From a checkpoint of a small transformer trained on Wikipedia.
Architecture: LayerNorm before each block, no biases in attention or MLP, untied embeddings, normalized queries and keys.
Each number is 500 + 40 x the weight over its row's rms, rounded and kept within 0 to 999. Layers, rows and columns count from 0. Numbers have three digits each. The size before them is the row's rms in percent of the matrix's.

# layer 5 MLP down (transposed), 384x96, rms 0.0813, rows 64-97, columns 0-95
090:434540499520439527466517453565531540453524484484509475485471497536465462527524442505421473555458518522500537580500498532504524456593466539485561556576500513559543494462484498455516479492496463471479490567511517494470485496423539484576433498469416516525547522446478436574485545422491482479
097:568527530529469528571563466499493446479570431418534445450506519475570518512449537508446479519481462555514485501559579396509483513496445438457461531472484487510433497520468484533505522559486518545525509518538473500560510444439556483476540535554458470478416524495514531488527469537548501481
101:584473480490479517475422493496537474485469486471527533501538503591505470548406542435500466520499514535479472582483492461570524447548465474506520491453476454498487471454496497489547607555478591559478424473512478458560499429486467448566575536541498535479489519507470508486506482533520487481
099:457549507481511436502452530499512515514483477503441495447570521477474526450511518516510501459530490410462499525539510541437532494563514544472491512511479462532598476488421513569525470488530471475448458567470531458474524509517493490462508498489406459513424607504535484548495600529522542573
105:414474511512476454594480471470514479536522490496471509467508479511569492546531462563489479420558523482499483532463479492483487510466480514511480428506538461556424492473524578542542491517438473453539539502503514531552513396461568526507477529550482538437524494558587489478427549469474479566
104:554515472549485529544497428471570411532508575572487499464516492548525514489517461514477463454531520460447492494482514477467514496515553557513501497482503514500473506479492500410517504448445478463397512501573510432453572489426508534523523485538620550474479523531498518411506547532474494517
093:554500472479505482516472443458514471497508516550506499480447507467534541475498438420563427541502537438500523534554512438552463446536483503480461553490483452557545469466503442513564464562587450454512507466529477493498522498458540479481477513467644481549478506567521510519547487504426467523
104:514508449507493449557511513501470487429565536434500522560504443463588490513507494507522491575523405541438446567531551427392518539472514477510489533553494419435523467519482522511513489520550514466538523518540515492489552518537519505512492479448418471498488534572454472532484464530519514444
089:480475461442472492457484495532499499501529468533433510552462523517454499535498518575554542428586475490465498399430553548477517483515521571502449546485426490482537487472509440507558456523505460541527548543459532545528508523454433517426565555449567488497545482516550459451528504482511505462
101:544581493485451597526533463582515463514517479466533515474472452577492491506535519479512423511505532514451517469443558533545462497502473476491525471471470491428459474540457474423465483513541532460434464487581492583459549511528527507556486484534543510557499539503472459437483498545426491571
106:413568486472530473598524469436553503464626493512545523505455533491473423506529477386485448538524402501470518553463440504533484489532501499460472507515483500506574478432502521484476559481535528522503500422493517521516495512474500480570457493497512540544510552492508512464527560458511495485
109:446472580491547493456477486540569529505536448503529542521536479478458486499435468487555479539497491476503490530515525451506576460498485445472408454479416516533595487537516515477538474529532512527565589467523519433500499523463434518491549533506485551460496513546438526473396499458508508435
095:512468471499571512537562554524491511484554582523514505444425517566497491460459587508557465506502559554431463473408468561447463558429492495504452507446485519527503495477543502447545433555460498497456426513539510452466478494468521462535489500526521487502492520571526567498481463545513457476
100:517556528465528471532474464504489500489542443521552493486583457529490512529537526497505422507511513541497494479513477430475555518512448525413441603415535523504486480476510451434519459507469481442397548509557540495506478521495466505496498496558573528518490513552495589500497461444559440453
105:511529454533500472463522433508474409518482535529439531461500477491504491498540483533552510576479521494499498610561525514475500457574442475502426555512531475610493531512476406472465436473448469458489456450567489555515492554498551530523473531478464517468487532531463490551495540511437535514
098:446507445482513524530502441535590517563599466475550512490489448477527501458465484464505530516503535485516508497496520494492591534526438441512519491481459486498454486546474435516543498475515450519543518492462519542474542511472401467495518453595506512563538477629496470426526491462478452471
094:529573527472497488581494476541464448500546510581464514511589550474480450499465481469516437425553499496465481533422491513467517473544478555552495416527518464530583441513522518516517413477498495517469463451537513576480522559518472480527512450482515533504481449495556486442515542543545468437
097:466451536506449461511445531523429532554461476557498477430460483540486439474541509492451497548449487516578512573496540489511552424538471522545493495543510512521589444507499413527489518514502472511553481511549462501452550561493439487477510502463385494484474571485516479512501467545574541501
101:592494468576494511543502493539559500425451446426545495508561552497490520482468440502517535454520468530488427595449488480476461474436525510552533497422518520524518491498546538537514492543528465504516533529437457484461392482509516443450496530489509460484504524508486514470551594513456523545
089:519479535455545521445399584484459593608482549493486456475583424457490552476553488523493498455465488501526472484497521456464534544468568497455478496515472524499552487559487501509498474528502474406496529520515495507488466474443521422511507500581520562557476534461517471495551464474480508538
100:512488545543514532502482567505512498522503553545470435510471527429512425516461539514456566471486462533506468459532533447495486542473480479500483446478493498475469496457511542451452446568518545516427431456477547442463449472530532547471591499496582606464503445519574512495536537459551497517
098:434480496437533492478543529467490497532536486512439492498517480483475434454452466496512488454510580520476512441508478540432517500492470557517468528539504496535545525533524579477490536494570467483428620474415520554537465499493486561581489468444511475520434565523449489538488533417508538473
100:437579480547508503455547490487476515571491530508542563542546499434477455554555449483414492525506436424477512456473469512442542531528526559525500517493580524471482489471461546470442548514484466553492467503495491515496496552476497498488458430602427488497473480476440563549463560485519524514
097:472475546451464500514460523515487463495484500434512470542461493464402433436596421544467528578533456499523499419468501475502536474479393542549558480497524504459523492515499455513480525461523538554590487498527493510557515547510515456490568501488518522486538542546544423474522459502536528472
090:456543439495501494505527466504445488458594596497475497531515549475507434456512534480523501499556477498466461528493552510521490524449501489449526541556487532513498448445547523501513439516506467478504431521449534441471503508556471543440596525554648478476447491484455447484526483514538524482
104:487514533473509571482554555418462553485459465492524503469478413535508458505563479502514467514527454492429425504506517538610540435505570497496478520524545470498530492443494572482534460460503490461551518503486488477491502481483498512557443450542417471489471556517479465611490454494513530566
090:544485516485492533464509497552513537512522506516431480506565478492522541504536499514516504458496523480537446458464488566512451512435539474527528491494483425539444516528469570409493505431453450503476502500532508406562535410557489557387528467494461530514494466506510552615492485533486544519
095:521541497489541480457502449484544503539444490527529511455507522556486478502495526540485525464535536523426473525466454468561443458532476496491535527465563477493444506506505382567455496454524500467498476532490482379511453496536430477495525433516584542535475551533439576520560533542469536536
100:503483427519495444500454555482503444515547525520510491526445552479531513506451485510518585469558586526559399518520486488557508505461468522529477428454474502441486585489559471522459567535525480505546499570481478446482466534492531533468414453527553484510521458458469559463425496516531507505
096:454520491494457538593538505452482502469483438540521451461448519481540537518549635487533540502459459469520546481520494484580532563457534425484485451542504507467492453485486512539444518521548539453521555443426533506466466411546517493453508503473496519524501452461539479519549546524482449541
099:531495534527489509470527555490464467454589498514421512525539491455549515524435467544433553525542561506481439450528559448535517465494537469477508516501529496489431514508532493425541535506502488456432519558559450536476551503556442454482478480499502502539455477582516494512514458517435525380
101:528445484496455513514427414417520498473495541513548558454498462447540532512458566524489534582537499566511460532506492586502509497471510480464430540546535533495475522520546448495471414533535515558525456513510505498425443459437464552519553512468483498502475505456524519415530556530537475467
103:569463490509549531542455509565494462433521539518486490538474585485495498469537542478482557489569522480524456547474506467519506460503492516531448426484564442563557498556439550435487503472528477531546483446478503525523451582509432491445496481535495503505443481475570445448524454554426537538
097:503519526516406452533525541524512599512540566466530520450473536537550547468545460479508501554540515508494567524539472490450512424470491434477522478501478462485456508431493533518556549488456500569480436548515465571520496456538490505534463480472507505435476520468537558442497445416461482425
# layer 5 MLP up, 384x96, rms 0.0917, rows 65-98, columns 0-95
104:534481467466499528481474470500515506600530506494462440535496527492442461497551425455463571503535517496539473491482531582464462444525526529554535537474492477480509467549499515480516478505535437485489421442553528484475520534546437450445486520459533494565480498583451515539481501497389569575
099:466548555546508468461557552531503451544457486508457496560458496437422556503549495492588477445521486421533470525555515500492533535471476440492559500542498461524514432461541500531458490508504516484578556529479415541530520513554571522514577507533452517507478468493529456463518461482510575558
108:475477452535528525497585456557469580475438517557524412459447482448507493464553430500516478480522445545460483596482482481552506496458530472469501480497564494500509425474576498440516511461531534499460484578469466559513495457453545502516437515518501526449501486471490482506525588510451443463
105:444510512445519558437473490473507454451590483532542467568514491491496483468531439515482473444442473502445493480500531494552539504549450516466591440558534487571516495539534500473465548489518560489494484577500530459455522479465501475482541508561509461510551511415533543421524593437502488517
103:474489472491473488568515557519463569557551513419512465503513514490558405490467561498448481430480453558562521444476535509490554538494540474496437505570514542506515485492432429524560513471491522469528535517495524518539516566543520456431485519496459448518452479538471555569523569501557530470
089:515551435482451507555503504509504515426539469464505485526452485485495479514560465590435467520531461470520422437492462502426463503485558418496509545511503510409466506507521445543495492541475575542499457500539448555488575530469489503535459527521539517471522527523446479464610509449540499452
105:555460515498512578472505483408553562421525452432451519477495537506485458453531556510430492532512550433534472506528579491524541490537473455505497483535527522481454489517486562566517523472503416508486554491501454455484429502479566494483441483540519404454465512471484476496466499456504419478
107:535466479474516586447539461531481531501501530481519500536424539455543440471482547492510548514516476532480407448516457543521553515488460439539575524579483543593457456442538450536495519520463501511463440494525446544529439560475459469531493516527508531533458525493533453428477479463561457493
102:402490426468443477461488423551583445541489553473537513538435559530531456568552491521470572483528473505505465525494463535514522539558495578490484526535474545525502502478569517460457471513584490511498537473521478477430507471538468451525540533521449532440514517550515573547510490449512482492
098:543536556544440504428514512556480508576488514511498488540537508471530513543407512520508495434548472453534469524502577495474438474450545453527492479569515436497528471536575467456485514433491472450459493593525505517498491502449484495479489490421524418454496428484547470510440530507491500578
111:543449556526502468459525503554463535521556452508464501513568499449520512520581508515437538503431511510514491480530546425450495494475494498504467511496496575526506505547488534467501556526541541394556503544519519568453488531486576533443487481514481560464480594506527446510503407423455524520
093:558519592502521496461452479475519531539470494461464552462474433526481509493468487468485448512587532496403520462513487500552510486524607425525541546505522523484522513497596486515424482500490446491517523481458479502451497514470474493521499424436524500442485524504615468497443498455440474463
103:515497524528481510487485524572465494471474456462551522460508506511458478504450493509462456450536521538511555556593520490462448488509526544381480584571518531493518493535570435488551486506481479453489530408527455548485458516454506480478482446501509530507477502469487467585431494415580492476
102:481527472476547451442448588511522471445509582489580484505523509478479480470530455592501514489440480443480453538599492430490544537488474536493478514551462525514552442505480492480558486491569487505518502453456460538532482546514520471500470548574454500459487524514544439435501455486436471568
096:548445434537541468499518514582453557549517550439451453448433512528488582475514487530523475524469543497440499462566506482479404436476435525495451540567458544516512522512491477546444518497420497546467543482534518494458543482538483500475503491433499503475487506552467514508425485429528552492
094:482377541494549555531527525502429521581489552501504529471500531480582476434539520509460479479537507511525485539534487475435531551510501427510530504542502532499472494476539407594425510534465453475515519525439483430496471517480501450459516498526509496549473520460576493435513552481475433498
097:536499531595425450483503593527461505543538479514536459469461517492494520487518511510443511531518456535527484503518433482481429490443513472482470482602505484481544500416521478480523495538512457538425506499481438590499444509548488456519577566492526521457516541444475458573470493497497517582
097:534489528433506488472478456493534433628521514579523415472499442505481527520470515526449498591510546516467507485450581507487504520511478476497572415478524529482511431536520499452518527401545511487440446444536538529573533471472473466503496489573479552498494487508492486484503483479553473519
097:531548503520449514504575597526528488492494457476470502476457571516485505500545418567511490478586473507460526517535499492492515434467469493518529504454551452443481440508497515521570527450487448527529505457508460464463497439572595502506496423508519499488450426466426436506439543515527506463
113:533479526531449484538474447547460482484533448461500457535409526434550456473518474463416583569425380564496527473539535479509490505572504494417494549502520513471500499456493521501489508472459526442511530521494515443489438462473527443470508505587510474533502501547481487486477542510569477525
091:523472490499463464476546511496503485544396508518450493480505482478464533516616422513495527493477526475507529462591521518511539446555478464441485474493406448475572541465523475441527585534532542474461450530500466480505555500455511532560468520496437553495529470519611536508494477483476497476
101:526496535514540568441488578502425449566454474541480525472504491534499553516530447496472463463492468506496471558420480526504556469453522449470466535536504491455491541562504558527543535556482433524512450516503472453530552564481557564427498477514500494488551446530446482492491462450493587422
102:591487443524531508515449524479442544529452525514487501475490539511480510533440488444520447483433396536465494522505474496486481455417610458457437493457459522470452498449499544526541480485536492474438477470552447487486527470462523478536506464504504482516458469517469580535520585442490475574
092:476528551439520523476557523531498548483467508498610484497496452440461568573475560463495527482498500477540488489464537517454548421475520537542485504468430471528418579473472502452549525417502551505465451482496460541538488486461516495481510489470520515450500431575512512522401520433520494521
111:557519513534534512432486587469584452475441433565512454502493510508522472511565516488466461495509489560446595521364497535537568491519514500414500527540517484462502485584448528483539516468448494460520506430464510542504506554502505458492474500446527539476477434512486499531503498532477492521
094:487492458566471477475563467561509467548486541456512396559519533457497536472506429464525471530509537478465565498556501470559489471524559500551547445499419530555540458485514423504592500497500517505520433469447527490493480499537527454449500464421551492454520462497474511458469489481432444472
096:476455441485512483455487596594486518448541526462477448480493488451520498528540520468458450529536503423509486516496491491446513482495525498447557519475472473456483499485502480466545481540516490558447530476546485603541528590471519474565449546532583489453469456508542461512429535454496423456
104:462502536502512529464475416493486522523454449509529544533460516456535483523617473466456460531422476456560554444478572575519511438515481472484483553487491535490538481574471481536504497480539493497490527537441478492459494522450474466407580492542467497546455519477496529515486517482380468511
106:549479481468564471511552506496585493541467406467448422483487461501522405532573513557517471549522510460441578515509514511514480447462536445481528490534470502590469500481494531448476498454456461465444539517519487487514529475459510540475485489522520426454486542462530435590530461499536476539
106:516516515427446514493550421442518482478454472422508432478433508479466453464484535523477500557490463529509534523482527452538473559494534468521486459539465518532515469560511536551571489505607537563454509507488392455500479484532575504492497472508492497464532542483494544529566533415547501548
099:596430542555532508508491441496468480552487457537524551487534513480540464566439491531397500525429430484509504539508491481559544448461513490490522565506468537485464585551464529514523498520467514457527485484475507568524509556533435503467565496531467525499429440537477507458533533456495483419
101:528484548563464504503479440469432465479469514505517540476568529468535556471499505500458469600579481592473528495580492495397487527459485549515480453507508479485504570522466464489487553520467516506513554507492510472488478511546407455481583486465463518459542497590501511511533503519497588535
084:546452568433484453487475525495521504526507485541478486532604618539484479524479519499520535462518561460540492528450433526504559492544505521499541530541422540564415563429497488507553433456565527479507534491518510409514497495459468470501433511527507527528498527555508479468461530486526542502
104:449485505521495454561502535441516574513467487536483480528508503544449479516440588525419460478492498501497568494498494543485467490456545499539475532497448466570515474465524458466537537494608496494528473522444500425548464527477544442451486499478494432520501554523605469518489534395531498540